{
  "optimizer": "muon_variant",
  "schedule": "wsd",
  "decay_fraction": 0.732,
  "steps": 9801
}
Each number is 128 + 24 x the weight over its row's rms, rounded and kept within 0 to 255. Layers, rows and columns count from 0. Numbers have three digits each. The size before them is the row's rms in percent of the matrix's.

# layer 7 MLP down (transposed), 2048x512, rms 0.466, rows 1059-1113, columns 128-255
100:169140107127136127142107118117136175141145095125144111125098145128166072107144164135074126125111105097132135125154110138102118161099118161118131112100126129088142121095137132127124061129066128138130133134125117122124185143155095154133083089145112124137140135139157140120087116103150120125123120140130120083140120134143146151105168118052131093162125137133122143130064111128107128151110
098:130131157110107156176138123124156135129123131105143140095119108154176115139116146111114111156147125116153114145162096144073134134123171140148140147142121114116169135103105135145110120105098092149111114167172108098145107127153121136130171096196087144103134082120126131145103100115162104149139125124087106133140104111139140111154102114112121112155115157121150102157130183123089131154125
103:106151116148125082158150132133178142157118147107137044116116113115158141102134127124125105165129123118139118113116114135135104138139135124114146149114101137117102119148144116105167104124134125146112095133133105141095103111179149133104133086116098153097159120119130127103140133084079146134093125136086135169105138106112112112144111092125124123127079117161126129121127087122116104127146
094:095138126150104132153110152088126148102130104087128116125124172168071134115112135158101117146132172146127110126110113174134121130075128107125129158102146135147072109128127141151124139150080172127075144150095120114121119159128159135118132074095138112112094122092091156148075135106129155140136156129090134191103101187129163116085142101112106105115162133143090172112139137135137112123180
097:175186128146156127137142097133108113132131084137127089108138148090100148081081137159090122123153133134141140169122135116147146117128112135154120133133137135075112178171135113129126139138111164145111090154109119083145105159136115118192114131126150125103132124094108137140116137154105129137072184098153128129139136212131170116105101107114115123115129157129141127124126155098103138151124
094:111176121112150151149146122131167151109062103135120100110163111146144150147134124108080096132130112152137129140132087133099093145174125092169095161116150148167126136084150111135188158142112110154134124114153144135149111122123115106122147119164093124107159140104129066176095133121151094140112118080110147085106151063135121136156057131109129150092159111164105134112172135111110083154141
100:144117127138096128133160132099110160094137118145181179129117123149132142138148108126120092122127120106125167150140095131123161138109123119138148128115114153111130119140157087124170117164152143123135130166072133203112129123103178121147123164125148096128153144150137115137149119133110116131118135097076136142128190127123150113076179144142143161109140121147191140125123120150133115133114
108:102160156152109145123165114126117108139127175122163143124106133145122121146137119107109143111138131143111080146144105092134140116134110148147138161056119167112098076166166147125139149066137126134139054093127134078157144145145138131080118120131158135137148120125141099126122144105177131137108167120121113162066123148132125145139101177113073134136139127108118119178133178104150126101137
101:087133133130099127126108139126133130158156125154153135158108152157152131132159097145138092148150138085097175132173169094149163123140102109134101125095130128105131091115084162159110094145145128144106086094136100131135103174096151130170131153179164125130163112136160126138136110085095120129086113113109151128174107134099175119155116131117099148116092122135148127141114109122093079155093
104:145147161187107128108122168130174160191171163131098148130138157165124085141099139122136127118094177126114139131110126128164104136098108157094106130136134122093134112094146101154137115116065072130076153170107143106134140167138119124112113084113130137107160107150133115096090139095169143145149148107126120128091140119135123123131150094166152119134156120141137144109128108137151138116110
093:105106180081135100137119097120128128120110130108138105096187147144126114137086106131154125073125169134139129127080139122107150151126148134142154088087151103128124121147147148099100102107145128099129094116101077137128125142133119099097125103137112101118138141170158126151150158154130048153119134132150133136122150131113127145080122105109095140076142165087165089133109155104172144122105
099:103071100140146101143161141089076150126088180156100070127171124126117090144137125081103158134128129097121108109125072137127112141111107164111161151123155143131121184137127123119114117121150153163128122089121122113104131139113139119130087099142099138124131116136130088119130168159123133126136136117091126124090116110096175098142150098157120124091136144152135105184157145103091141127125
099:131169119113113102091110099132186119139141099097151090123125114125112103113096133121129133141128086113114126120139168081129141120124150136135121135165132140113118186124135103173137165133086118094079135110105112117147110137125121119120117090115110140097142134106140101117117154143131073090138099095144154152119142125092101148151125110118143119100135147160104137101139119121083132149111
093:113112110172144118068158109134077124124127136141101146116129128178121157124148149111126149152115100100117094126079150146140158130145125113168124132169107134121158136167136143122137097073158134171119097102131122125164103121094097139189135136129112122112161118120083116133110125130143130102160102137114125142092151109140156137123124149160101127157143129111132111136141120149085119132100
108:108108089114142121156141127143123109132136123120120115124114163093147166125143122169142138117112150129136097102118135127115169143098122150129122076125156089095153078094155153121106178125123133158113134109127139078115150118125132118180151145166136163122136104120103120118147133135139137110159102191130126135116062097154164167172104130101104127070122179108147142133111145129129125108098
106:141105158187167107131128174160100126126176071132090151125133120126157113122095117130163153119110120133139150142098163124149131097103135109132131120122132117099114135136122136143118106101158127118122094104118123084127122115119113089135142118146156103127118163125109180083067091140095133144127094107160136126154155102106166127117137129143097155103138133104157121105102138156110135120148
097:120128171099144126147163122088154137105108091120122118147166125180102160085144146092100109148138164150181106115147111149125141111170091098127101088135140173137147141150117167115141143133148105116104165108132107119141152149159123136129115120089116114135114100129139147134129123125125097160140113157155120120161091106086092117136117122107154113118069106162137132108167123133095132078148
104:163125188102116157124121114153151146128128115147133166114116137131110115137151130139102163153152160121113104113102101092145116101084125119177118072150139142120124132115195131136132142089106125142132186166133134133170106136096151102137140115128125136148117146119131101142110143160161124118113147085118133093107139123105093119096149136134127105117099102122087130108114092142165122125103
101:143132075081127142121112100125123115132138122145117145128121145157131171127121148119076169112163162120107135164135176134161116140121138075100107087095118145151164138092142152127177102193147089117095115133122154151136107185156135176150162153062173147087095167165076109133114124138109159138134107119159155158147124154134110127140132101127126128118152122093113109136142111138136172141160
097:142131138138142111111104144124104124118102101110170145141138130140144106123158086108149123137148112123132105108109133099131118154154123122116143150125129100199115075162132158121145143083163115169154089162132121129092148120124098084103147120115104118169086112116099117134078127122171103124140127151149091102193122162135149139095107120144130103128132101147136147152096135142130134098120
099:121148174151155126143116086144159130094128112134111152143139104126161137180116129118095109120110099102105135129118146100121112097114101145136163149137132147155087133130133157153164130153144123151130117153114117112119113112160108042119110114104145136148143126118110149120136151065124095150072126155162159104129107117160109153110096120112098155165113126127064120124120128111114120115118
097:152123126125150144087175134104167100100139124106148163144104111164136145139130133136159096082122127123120082125118073133113099160160094126148118172082095125110134080055100126113100132153081093121136115123087098095100144109112097124134143114133146112139084146125071141139122132118089098113130151104138151111164172185056107116134129132180172157121114143123150091134099127123168125157117
105:121128162113140133109125172118137144114081092147146125118111116130136154114173149189142137141104127147129110126148115116162113134086095134138135160116160116131183102104193111115152109101144094130141144081133116153149158112147139123089079132127145128173118113136095139139092125108154120116140081127126119118101159088112075106130147123096116109114124117116100141124136162105128140133127
095:112138120133099141110139146167111129108176142090109104114130077138159165148123108059118156108142146086109172105109133203115137125123121120161144112108136104128118159131131112144103160127143098147086112141148080130166142165130135175129098126075165109119141148147162114092125110085069129101171178111111096135084137115082105116123114124185134143113124120126131105126175097123109104122132
106:136123167144105071149137113111149110150145178143183119149181135136154140159111151113122146124120119161121127147127115101153080135178166117145132181159125090134178122123124094155136182129132135154098161143150105144116149149113105106132150101105124134123101159134091123088125127151134105120145125107135108062143134140150178124133140160145112132086156134076108148116122107129121116103143
101:101127119117094126076068142088083151117132145124123080105141117130158117147156153118150178161120131162190082086114110129082118133128131117116138133112144107157117126133121129125135149094148115144095099125110169130153105158131101167119158115126118090118113094168116139114093113150146116113126132127135091121108146123101128066109111127118128129108107111176139152130152113131147142079107
099:123114106147145095125114163144145154132128119136106090171168075129087134097124108132136137086153101117133159157137152090181144151135172122109101129131158152090160096111126114123137171118126137113130125137131175108115113130151103108127130128142135125113128160119099121094126121129149128131117097107155155116146118150133102111101138099117110130113173145108127134116110106137170122170127
110:124141143139119125091144130158115150133151128093144129140154118112134133127097104122134106123145122146163138141118137152140126114146161126126074122129110118103104047120117136108130144139134103133131133122131110130097087166101142123100147085106184112105127147112123100124116090137119185117132128133145156119199143120168138156132076115154123114119114119130133104131085102158146142157187
092:170105140141126115146123094119123099143121113125149107129129177151126151132091141117131105110124134111148116154127110094128150141161143092178114145127135104120076150052078112145140125121123102172158121161116107143109119133116123115145134105124125145119127141142097136151167146171126111092127100132131099145136132119112142133184116129138085134097125117113122110106167138124108126085142
097:160100119146139119088158110156119104163168152131137138135110092117115066114130184123152104156062140143142130133106106146141147138115127107118157158140091119146115107179136137134134127123137114067136123092107114148118105136125114070159105117157139149095104109136126141073124159166110177142143115128098087131154138108116118148104125111131138063114143141081161095105098147139145117128150
105:140164101122101106127136059117082090141137177179161095187080174159120145093130132166099128108153114149125093148130105096073139153106117140130157107116113160092122116134122147119116093114129141142152115108094141147131164134125115129124135164128101070117136067096117176116115122122084084122123139130082103104159150105114117170145113140138151147089109165122121075134131111111120149106132
100:124162170104128130121144106154106093166133122122106102107109116146122166126144125114130155082201143087140145067098166190118096122151112141146097166084121115137104125162118150123129179155124104115130146088100111139104120153131125098128151123104170150158177164100113151089142090106099104158099119132113177130120146129166152141050123111139119170122119112166129134095144183125073126116108
100:112154092142124158158146099146134084157106121154097159138131127110120099127089157179141105164093144140125129127125109133107108149141090123160129163133099159124105109196109104107157103091147163096130091128113103179148120105096135173117127140161121105128116136116091158141127102134162125139125135141097132152168164103107120079162139115133123110104096132128129097098146101143115117113131
106:086127132189095159145127117114130133137113096145119137078156109116114170171078151134132173164167140122169128120131118154107140116133153104158114157108156163157121126117103112085162145141165114109113113139113089126136134179107109166157148070063089128109122110112099130145106089134154118157121119116096103158143135154173122124130115110134134065116158127120129152100119114118140082136196
109:103113136157121115124112157147127133202135125109097107136121187105156111132151145136122146099136163134139125091122145125107120128143104151120135149159116105094089105121123146134195143126127159090128137106156151100127130162099140096117134124133156130120123121142113102120151152151119088111118091141125131133164164134144123116129133165193124136112097129116129120119119145150127122125064
111:148155166131167144106137109139115124150135140152153143143074085130090106135131096127164167120120121116140081081169146150110152133124153150103150142119116108097108118076154125184118132162146124140128136101157144109140169107092160121140115090070090160108161136155112129076161114089139132117123114122133141091130122141079100121147123156096099130154102142106139154136129136123075134148145
106:100150075158142112164127163107115119127102108157177098126124144156083131123142128135091108094154145131128111102142155156162084141145092101149132111159108139110142140139127166136097143162107101126165089173174130137113143160107125122144105152180124139125145148131153144165130134161144142112129086119122143146130109166117177170161098114174153112129109114158116173111138133121078145139103
096:130084153175152141174095112164127131078104125158126095130144131120144149137128128135106108149104101118135148158119140133149122126150147146089100114143112127109078153107110115159128125129110133136113157139144116110171065119096154105191132114110131084127151089111110112085178155171128129155148136117125113139151189105125129133150093118131157142122133099130108095110139072152145085131162
100:145167127144141120142121130180132150137091109138161120153148130068084104117139103096121096142132148130113141094127072065110135176134108114103127135103162150121098118125112091151125136123144152147138115104139126166104115119101142125134149161158086144126098147154115112090108117135114117137149140166143113120075176114143152115067104104117087155139123147107118133106165128103080117151154
094:105156121167134121084099115119078125135115129157137152120123160134161122145126095128148176145135141141138130139132098142134154149134118136108146125153141153149168134097193148107161145137131135094120120126141092110106161162079078158139122112149135112134152102200176132127137148137129154125061141131142167142128116193116128124147145162047105108166092142175155133147178093105172131117130
106:112125117150127101165124140185145131104128095100125146111109130161114152129146113143118120134085134135119143113154110167084113137132120115133124134205109089092120139151107079163153108156134109090095123140156128162111143140141103169148150096103137127113094119112125158115108080145099133196128153116163128158124107141114143119127138114120140123106147076115116125135105152144163114163091
102:144119152089159114175123088097123088080131087158115130136092100122136145115114140159160115130150117107129124150145131127101081139148143142159147140135118130125106125139111141143148146128140132142095110126137144117109089116148141130127145092120137061130108119107139112131127121118126172096144143112104131156160140162119086161111140116122120133068166111117122153129128126128204156128144
090:135104132131144163141165091106156152138138067108162143132115092118137178117125108151163125120135145113092155097143108128104098142123161143100143133084105142121162112093094059146126167103118092131153141083097095092144160104146104130095137111087113105123137156096107131110100164113128118124086121083083141145110092128139153128159115132168105120071114123125168149134096120103113135103108
099:100143121136164150094151117162119146142102168125119096107100116138118157124134103137119143155135115121108095129091129112173121148141103113105128144104127135103149124140116125129109166112144133145119152150122133109126140147101099187152168109089116104158090112132153171096136139114145153099141169167146100159109112129156154165129155125121117134152180098128163081128088112139103134130098
108:146120151131106138158129112140148168141122147159128163096122105170118128120145118125088153141136146105120105103142105137115186143149172123128158128070117154134161144143153106184070103153119132134091146146159146092132144110128124125128135138086124127138174092130127121071158121121157140136122098127120111111136122122117136137168141113094122120090130162136098103142080084080112088145126
111:131133120091117093115112121156143146083108079115100150124145110133120140135102123088146152122135119142112155138127108106134091066100137136134144143130163143152149161161141109122154102140153133130100114122099089134081112166118106086163141077130099129094122140146122167091102133138109122123135132130169133147127085154146065097161118126108132153123133111104118098132145106099136118145126
092:137122154125139128155156093143145102116165094151160111110159161134200119133125118111103105113193146143125101110151102154139110113106081130179136105153118168142147204115116142124109107110164155132130113127129130117129113141131127107170136143120130119106141132121120132127076122119120149108135116101096145163129114060093163147099150122119108124117124098144151141113091140145123125111144
134:105083175149088121124157145104070138099123116096153156160116105100105095142183129097136093131136108120139130176155145146109128152171101156107116151109096062165135153084139117136114139108102159153154068120129132167086122114140128153164113161126171166113141080155119119111133146098165136103100115160121111143143120154127123144126078126143136126149111150146170159119126120085124123151131
096:125111148096129142137099107150122120157147124120165123135128134153142187102188108111136077142145116142124149082143123156150154126107127110129120119156162121118135131124107167145110120105157148131215132133142133102108114130134131147119147150155144138120178137154154099144107124174137088123130117142158112166118154163150123177130113165131146100132140119147130120178145112123084108142132
099:151127117166131143171139140138131131135133120172129151138143110135122194101137104120144129175153075147139146129121141086163108114140126107091122160125164134168134084101140110095135122135158110147134139138118148091177119111144146098081112157155156141160117115130114107130105103139129133126104163127124149036112103125115069126122107086129126112162102152101089137091146115126101159153155
097:140135158167133141125157104135108117122130159139117139115084120096136127137141107138130128107105096137141096106112121135118139147172129112145118135116150109137160163130130114135171113094141116120155123081104068142121117147109115118136120118121118139135128157113146136108116130154124079163196139127143122142142134098157122150175150098153096141093127154122103155151140167183066165127111
094:129140136152136109166115097147135151089081125118106076113114113171135157122102137157143131158149122103151130146159148172127083100125097135126152159131175117160123133115132156135156135101119095166116134125156133106163132135113134126168090064132156143149148102098133146131154153130130092080140139103155103075106139135140129121114123153126172093125133117132147172116146115120142097161094
105:104136123139127116097102152099183159187168116130114132111091085136105137153133153136123161130164138107122126116118160132110137147114122129143140128109127082095109121171129117102132141138106146075086148107131094158165084141118108150109104134103136132148112147145147149106121126135102132123148115049095155139132138204146143132114179164113131124126109114137111123099116114076153128166134
095:112132085111110148128115141086125149112199181134122148132138100108129105115113139179117123133142174164152178097135148143141153144107154095136107118122107099136110163110157098121192165110130181158141151181091097127135166119120140109103130107120140111135154145135103099090110119150084149144133103112108116143164107110117142144143107083120128153107093143102157110142074120117094151132136
093:123124112101143129099152148131131121185066130137106138095143143117146161109132127074141116115127103129100133161112130110147131144172127143102136172143128144145114120159124128135152133145132151100158096127150127127120123115118094209128154104106182137116148117153180098082110160116099085157147100112124099126092101103052115125121156071108137110151138172170104128115123142139110134091152
# layer 7 MLP up, 2048x512, rms 0.341, rows 1060-1113, columns 128-255
101:137100103140165133131111126126167139153117131121153097159162105137117132075135133094144160104131081175110126110096120143192100087117148123082123105111157102151107106115145083116128096195084167094131129122119136089128141149105138135130132148078130107147121156159124156158147138169110109076121135129136109180151095109106162103154160125102124129124132121117158115128126147131086134119146
102:119106139161156112079128118136129124139181137119091123120135098150126135151115130141153137134144132136139153133139151150115131124137181146115109116157121106161145142108122144129145103117151105160142129131176114149097101142121117141122106078078123081102089111133132128126084116161165142113154080112161125138113135141150171131115126113137098094098128081106153047172111121148128130151114
098:106111134129130114155088122109126142159112130118102105123151085134171130132149159120183104142122100115129165107156164110124130114149143104140152113151139114127135130147139166124084060123142096140107114197134172121105130092107083114129119109105140152111112143137146126154110084180123135130132129145140127099107136117130137129143120109118162128101111149133125119137126164139110153139120
091:111174117111156091128149133108133159126139128131137120135158093093136062133130122141133151147179136130121113111146117124090086170124131141105138150095128086142144133125109132129144156123114156148149123086105125111097146138149101150146106124112173124154170105096122098118114119165127138078145133095131098123119132108125087100130130123138155171120115090116133176121118193118179136120121
102:118141149117140135166163118149113115116106099118111125159163159156130124180140192123138129150128142120108178138123150117147115095129129147144114159147158118139163125123125134152150111168119108145140080089142118149120114133123116155115166141147147166111120148099153138162056094130141138124141142147100122126136138176122142134128120142117079119097158094135170125111128131148160113112101
100:127125115094172109103139122148108124159144080128126082134127175085131134155142152078131143072113120127157094095139103101142129134134146113163096126126149163099158110116171124120136101144107106171131123171134127140124146148127113121113175130118139109106110119131137161112103131153113148137118149133139121139106136091158146130196107118132106120141104107151169123156111155105130144086131
103:126122112110141118089077106085168135133131159105112189093166062127146117100143110133119077180101072169119115131134154107151147114114110139117118121171102110166075155163124116127103112122121141071150131140110129138135107177150132142095129089178101097119137090103092096107149128162122070103141153109137152127137144135128162126124131178131108094145155138137139147112121113143109096115109
099:136163111157108107118138127121053120122111169153136115139128106126130173101142155090155096164151122170134128135120116123132140155081158132111120081069142111125118134113145097174067118139148109192131138120103114131094165100123126102113113140139175067184122142064104098108107127151107085096124124143111180107078123111137156081110102162151117126167146106142161114140109115123111166134144
099:111118146129085134124123112089172133134146091095124154125151154086125174143123139136118115128125113134132150168100125153141160111131123135156127128144142074135162117149140122135101152113106150158138138117151105100083162143176132124085102154118089099140124107156166145131183141185092121115105097120112162151114119105136144101141125166134121061141109137100144138117114138120136129162170
094:133150120131111164130089127162070094126170131158120121109098159131104141117116108111125116172140128138116121110148093135145133161123112134131135127131149137142091112118121109159142088085073156127164150126164143112135089153159151124125155130125081178133097148135123107102114179135164154134120153095129093124130096108097169126132134102126168151167121134110098150092112140113126114157121
100:127119115177149139142141123112144154143105148093108122145157156145131111154122149110128118087119107156108140125112139122111095119160135105141138133125131111107106154154105133173134127118136116131143138117157177125126148089135172099124108200138156112102132116079109117106095095111083118156127095127106113149160126065152102146128092148105111136117158110043127149117131093101136152122127
097:133159149124141158145062137172134131094118124121156155117126117142151161114108139114091147159112141122159116123130128115170133149146128141149138085116080154097125104150142077136093165155150180156150110150189134102130147143090109136106160112157165115128111150119144097142156123121109109120135121148113107095129148147167130164100102139137155125100147137111075115108115109099157156142113
094:129101141152122147123181136147140146069087144103152139087163141106157131141114131096122106138156124132118123136101136148107141175092145150096114165141131100114103115133119134149108106102133067130141141141129144124099099130106105138116121186141141113144149092141159086092162139112122101148109104155141159127103146143119142121147148115085123090108141144130147167099134115138126068091126
104:132093149107180152133107149169135151108111147117154124145101112135163108107108131117116162140155200168149162082090100127152142138169128162119129129087102102154185116105178130120100141117173143118110084100170154156155085114113127166088129128152123085138106102132084148165165105152105141117154137152166121122076129136155137137151094128115110172165094133149099145093145124133141115166115
103:152147129134121130153137109118155150112099153161149111146093130160158165088127153146134094110176126118069076139173136145149111151131114101172135135135111119143171114142128096135141106159110122103164082093132130091100121121089101163133119176157098125112117166095140121137123139122107084117112100121065137131168152086055147104127125140135139126156101134115113115154142122207161124106147
100:121103113096124137150146128131147139150117135123090150157124114111143127132103092103135110105162121089114133113124171137133097131115168132153155089137143102121121140152118113173137110098142156164110116131142127120146168135130090120093116152138168117136131137099139122159159130146136117101188144136102131098102151153173123146150102114134073100165113091122137140137093132100113135126174
101:132113127147162137087087180181141108129140102083141103121127148116180097145156104150146077063108113121156137110161119107155164104165114102183114156139118162146126161127158100158105116165156085138161145113119150154139149141128103119126192131145118130101136117133132156137132132137129133139129121117114082143074110107142145101128079115103147106134122126104147166147138117108145119113156
101:115135100185126159112113108103148137147183135126164088127148113140141112171153082103136123106114152160090130103137111133101139149126125152092129078091115149155102115151106115111135115137106131125149135108131122140081142120139149192079151111129103125131184082126129110123136112155131153100142127133105108136138161143140121163152077149153167119144106153144121126135168086143150111120106
100:119122067127105121119130148118051095110103116106099087112132117151132110136112142126071073148109133130102165140170141146113180147130140130120128119152118096109107094111095089151096137114092147115121138178099123149128151136122127104092126084119093103137111141147147108133131137138133124164121126126140165119103112102117117127166078175125151140134112122158166121125140145164131154113100
100:164113144138124165094139126153115150141173186103121126118124132152142097156133117097120087134101136110148136160077109103114093114132128139114107115156132126104158115071113092110167128175147120161139179174113166150136100175091189157158117134118117083114124111118103159136097125105142142115088117107188163097123102105151120129134118104155109130145122098085147143115129129183107180151126
098:132089128110109177109109125140132120155083124142134124108113131117073128155131146131111137167153174126127183110121105137142163119115135170113109090154149172127128114150119136085160114099101138137102168118157147126135126110130117123146107143168129123105147139092126117142121117082117092148121098149137085117124100104135127153129137130143136129152161107123135117125128149177142107076122
102:115122129114119183155168076159137127156142163116092151086152091111151126149169120087157088124125141127104157112086140135102147148164112137107113090123147115112162117136104116149158152144159097087121114112131081109136128135155179151135125179116163145154092155121110113151133133141159138099111128164121166125139133104160130133196116082137096095088125146133094173157138124171143093102156
098:127105076132095146117101146116118099147124139185118128116173162128103135156165080120128119152123133126097157135142103147108140128107110123084111143100136132098121111143107149140168141113135118122123118109145130090105104166077146107124105151102119111089098113128124140142101148176079139119137194139128120098085126114128137169123180154127081107122153128144131098133134172142180146101127
105:145155103106102102171130112152142114112164136152141131149100137146143093105108142111101105128099191117122139122154135164094183098098156108127143107127140159139186128139165122125142128100104105091119131170132164163145140127148165086147111118115160143149136147134171107119106148127124161122114125152135100133146111155103138126137137118134141148186159131095125137149141153161152125142144
099:140172131129180130175123185116161182100148103163115096121133124066142091126146096115140148123128136119085135156088127109147080096136118142081133121128145137168175135104138114109133144122183155143100121134133144111145124076101171161132089098162147092103105146148157105130141134115107101149111138109141154115116099114101122126150103132127106137140120108076153128118129143114124108150135
102:124175114140135148148133106094146140089189126091117083169187150083140117214091181186146068144163076156158158134185097095130125070053126135116091100131146143139125090119143101075149140159176084082126130118113114165095137120172156153103138113158114128135172075126156087155128117162187145115097155155083149151098101137101132147079139178127114103129113112146178120126122130124156141122130
103:096137141140135124103133118134174103119102127074110120091135112101091135127132152120110139109167125118162137128121085101164120163136139129109106167137159124166120132115135146150099145117168112166160123140092109114124163102102116106122107120132119101162112135122109123128110123128140186075156142168127126134115114155134158098118101100110149109111105175149080112131139115078132104119115
091:135088122119146149123132172090155158142108130132124153127090129158122079105106133145118154113126131095111094146138139144126100146127111112146135123147196101098131131149113124130095128127084147142114147118110121126129121115101106153118083126112185146156136125137153094131129161147146107150136117131090121134118093127109094089064112109133137106135106156137104154104097108110097086128167
104:114173152161118143138097158113194116128106097116114148080124140122086113097113097163068146114145145116130168126122108175112139161108143129097145144103111131148121106107122119148171119142100128099132118136089123106157128116126101115156148122146150121143118125109131152159134112145135134121113125092073081143091156122139123132156134105115128166121153163099118140147143100124116133169095
101:147172128158176126169129109151124124119089135114157124137128090127137192115114145146131136176105103150105117098138117094122170149162149136151125130103122135135100118113156115091124108149146147152141136112116155083113122132113112152116153157121103129134126122097135119122119151165097131103137115172067118088179139146171131105086116173146107103113122134120131130098136130142067145112114
096:163108130160109149116107155118147157130110110095123154127118163104117120083152115150130069160146151141132133121076094141100104163097106125085119145126092095143170121111132122121177144120150130171169117107113135104163094135143110121096131113152146140104112135121109099158103095101148141147155128167106121115098117090178141094125095098125157176088155104150139173093120125118126153159111
102:123121120130135153112146126120112141130111145099082111145162145135102166188136113175143079116100132143128120193141164144171158139115086107139074101125138124133140100153128105146114136137129110130140119120117109135134198147137104117121143149113087095093158127129122118102113116156119097134142125130129102165139107121171143166095098135141116110113140096138140123103136075128152130133043
101:110128126138119115103125118102129144106189121118152142136123108126106096132181103136139143090143141126166109088118111111129115119166102118064141139122131099111117129151096154135116132130149126141134135172087170124101147090117104148098151138157124166106066143113142138122119137146132121105093153139117170104161117166122102131165122113107132146169094110141122123133123149161177149165102
104:123119103149153135138133084131133137173123141099131130108113123097154131132124117130093150107075124109147126071173088137128153093139127131143136149072158059101119181165130116145081111085105123129161112120159158121144121108171133166130156167137146130127175158182164158155104133119124114092148164109099140113133126128140165113138105160148132106128124151134128090137122158122119135077075
108:131110145106087160137139137122125116164120087140143117094141128147141133181148135110080110181133154137117147133146084113120131118131159107131130144102098130171150123174166141080127085097088068167146130127129098126129107136107089162146131136108146119126137143122101122079105115098099079111194163109161086117151097107169131120131120137140166121126136087108129139161138156108130094090111
097:155127135136124110145112113152138106144119133126139165143098126113145103181154114067137098111153126164118146124171102149119135091147124126125115186145068125133114164100118104114080105114146142141141086156116114127118183055138106117123120126131114123085098168164118108118095122106147120124102077178088134068118140147128093146126114101191130149106126091118140098116180131096153081140132
100:118102132141129134118137149115096161129125163157181110159138145131164139146123112151150096105121105151139117139110110123106125152110153136128099147087089064096115139124116123084141130142151095125141088142115109101130130154095111116150138137149122157138118121168126141151124120115104102092128121124134114135152168110126179104154091125171140089155121095142157111152143134132142150116138
105:106175137155108132158130146125120108131126140125110137100169154094137161106145129110147131138176189098109103169110121162124108083143178118111077135148095131150139131138125123130138116152126143167119105185097127078134163163110107123107146103110107107138136123139112149132120143076127115121081084128147139108112111102108153125084110096111074147115174149135125132129149128144110165102101
095:141112075141151107141105121120110146118153123142148129113127129135138119115127116150104154128172126128079099136146128098067125139145119122124146141097119128198106142144123161114113158134139150193182129123099133173130143149091116132133150110110107155099140120194112129080065138098123133111153164150146120098136137141154122163102129144099149108104133144117110129133177131125156130172165
108:107127127088112108119140106104141142125128114140110118089152154120143110144116118108109072147157146120123112125110133132155163104112113163148123107133155163070155061115133144168165122136128148155104162089135147155070102138149105149111127107167103168141123118158132127168088105135069128125134138158117134138119121086154089109116148147133167157113093122154189140122061121138132127140124
100:120145094086134143137144113126115155124085140067114140088138080120110127141169107151149119144161160100093136116165142105149154132160116099091142148135130169150119085164159116129135128129164161138147101086118137124105138143146135090109152158188114125122131154129134139104174144090082094124122120162170112148165103105137145168141105105104122140085133128133155103113144132112107138106126
095:112143107133132117122108131112119106155139164112148152115157142113128101116136116149161100093103134132146137124089115139109120132123172149098104125134169157107141114130115083141112110121151131110103116123118127116132133114130135111118100123109094144143133081082157082132130147139162112121103127143134118092100134127115122131117125157117128126178149106130158120082118115107148121117098
099:116146139125130139133108157154166104144123135106137114130151122135156092172158131173159131116119118164111125131129141151143152126102180120104118105120114112095138135159137119148113117151092151171131191091123101135159077148121165137125127108146103125153160161136124089146117159124122072111166133098133120090082167077124149140131117125149146108141138162102113141115127113065100109140176
100:117135097135121165102154153146129144146120150089163135187138091141123125151103143112157145121127136144099126084136123145071116075152122133146121122137054105150183136100119113113107124083121115130152134158132124144114127087113164170089090135162167135100147139125105088097168146151093165161110103173109161071154065119145117130125099132134086117113155130134117118087132098149143143113119
107:146129127138121127142150125153102111135123153171139106165113161139109160167140113068127121092144126132141153108159127112145102136147142135137085175157148099130150095148144088134167149091126087126140123131163154165138145144122132082095131100117106164142155161084127129135123185111168167141122151110147092127144159139133129147132108132159176111154131103150126143171119118123111114109106
091:150093142171131126132103132122130119133143193083135096147130127169148133090106083159147203092118145132114162114142103125135115092133126141138119116161112131176158136101101131134136144157086113132127139102131130130122112122135141121073136121154130155155145146092128153126128120155116173115147149143125123083114125080148096141113109098124149152138133108085147120150137134116150144120099
126:118103167092099146134188151124097143112109117134119078217140125081128080132119142127179150108167112133101155173131102165110159157146135128144137170102097086159138170124120113131117163110138157142142121096108101163107162094095118110131097123124126134107164124124101138145125124116140152105113158125147124181143139117122102107099092130136112162183129153149161109147141136137138129135143
096:144130117127103117126138177133153130119138145142125125128154154148095169136137138159161155153142117116165131178096139117149189127153133111129129133072162111140154152154102145150175170084134143152160114152125136158144131131153154095106142147080149079161108169111129139123119118127117092104122135126083188106106133088150125104115150161125136136083140157195166100146113094131098134106137
098:147137092127146086202142138141114122120121098152083118140111110178142134115146151149134115119087098070143101133146155100126109133150143117084121128082110113123160139129187137136121120165134103128143124146125162097111127127104159139086112101083125104105150149132114139126176138131071174139144161104161138063124085133131127080125085111115117145133102090058111114136121162147113142156132
092:155166141101128103147140132112118110142154119129143160133115087107104174132146105175179140125087149116137148137076122135136174143115142103071113120142165105131114109112059139142080142096148122156142168140134149165120180132113142127167115121088095115111111152148118154151140111173151080155183145110147127121131121170127160140133071140090080116116118184146097144110134140148146158112145
095:111118117121134156113124135145132132087094143142144115193115149105147148153121162112156122135072136129124104098107134142105101080091120106150122103074165143119089117114120131131111152168138079141115135151115144106102151142101196114140128143138094179128149140109159116126165063132121169118102151146118110119124138142133119166123148114122150127132102096128151139121129099099190176147126
101:166153102120147135110104137137122200138103146164141138135122145111102152147136125167155074146126125133089122126139103153119147116127122118165105102158157100131153095105139117135201130124134137155122114108121143112097115186153154146100136146117128109089147123130157108148148069116090131073139108124180121148128113093147160126143099116100106133135133113120136119111169171141134110110133
093:078161166094109096086140168116142168097182138126132133094121143145118133131134098129165120094126128151116141115112144138136114132171149149158103133058138158132144111079154149117153145152127119122142117155145116101126179114102132131076120128117148160125159100177110153120167129148120099110097112132146145110110113164150150113180132117110144083139139093116150128155115172121137158118169
111:112171157122152104116129151116121140088142138143083122094105179126140120097171162119150100106122136123093145111128125122121065145176110138117119157153136168174139146131107096164114100140128105117147160107133167144130154080131093174122067147090087150142135144112135118148126119138187140123141120081138127098120121132127129134142143154087133137161176083131116111125136155127152167113174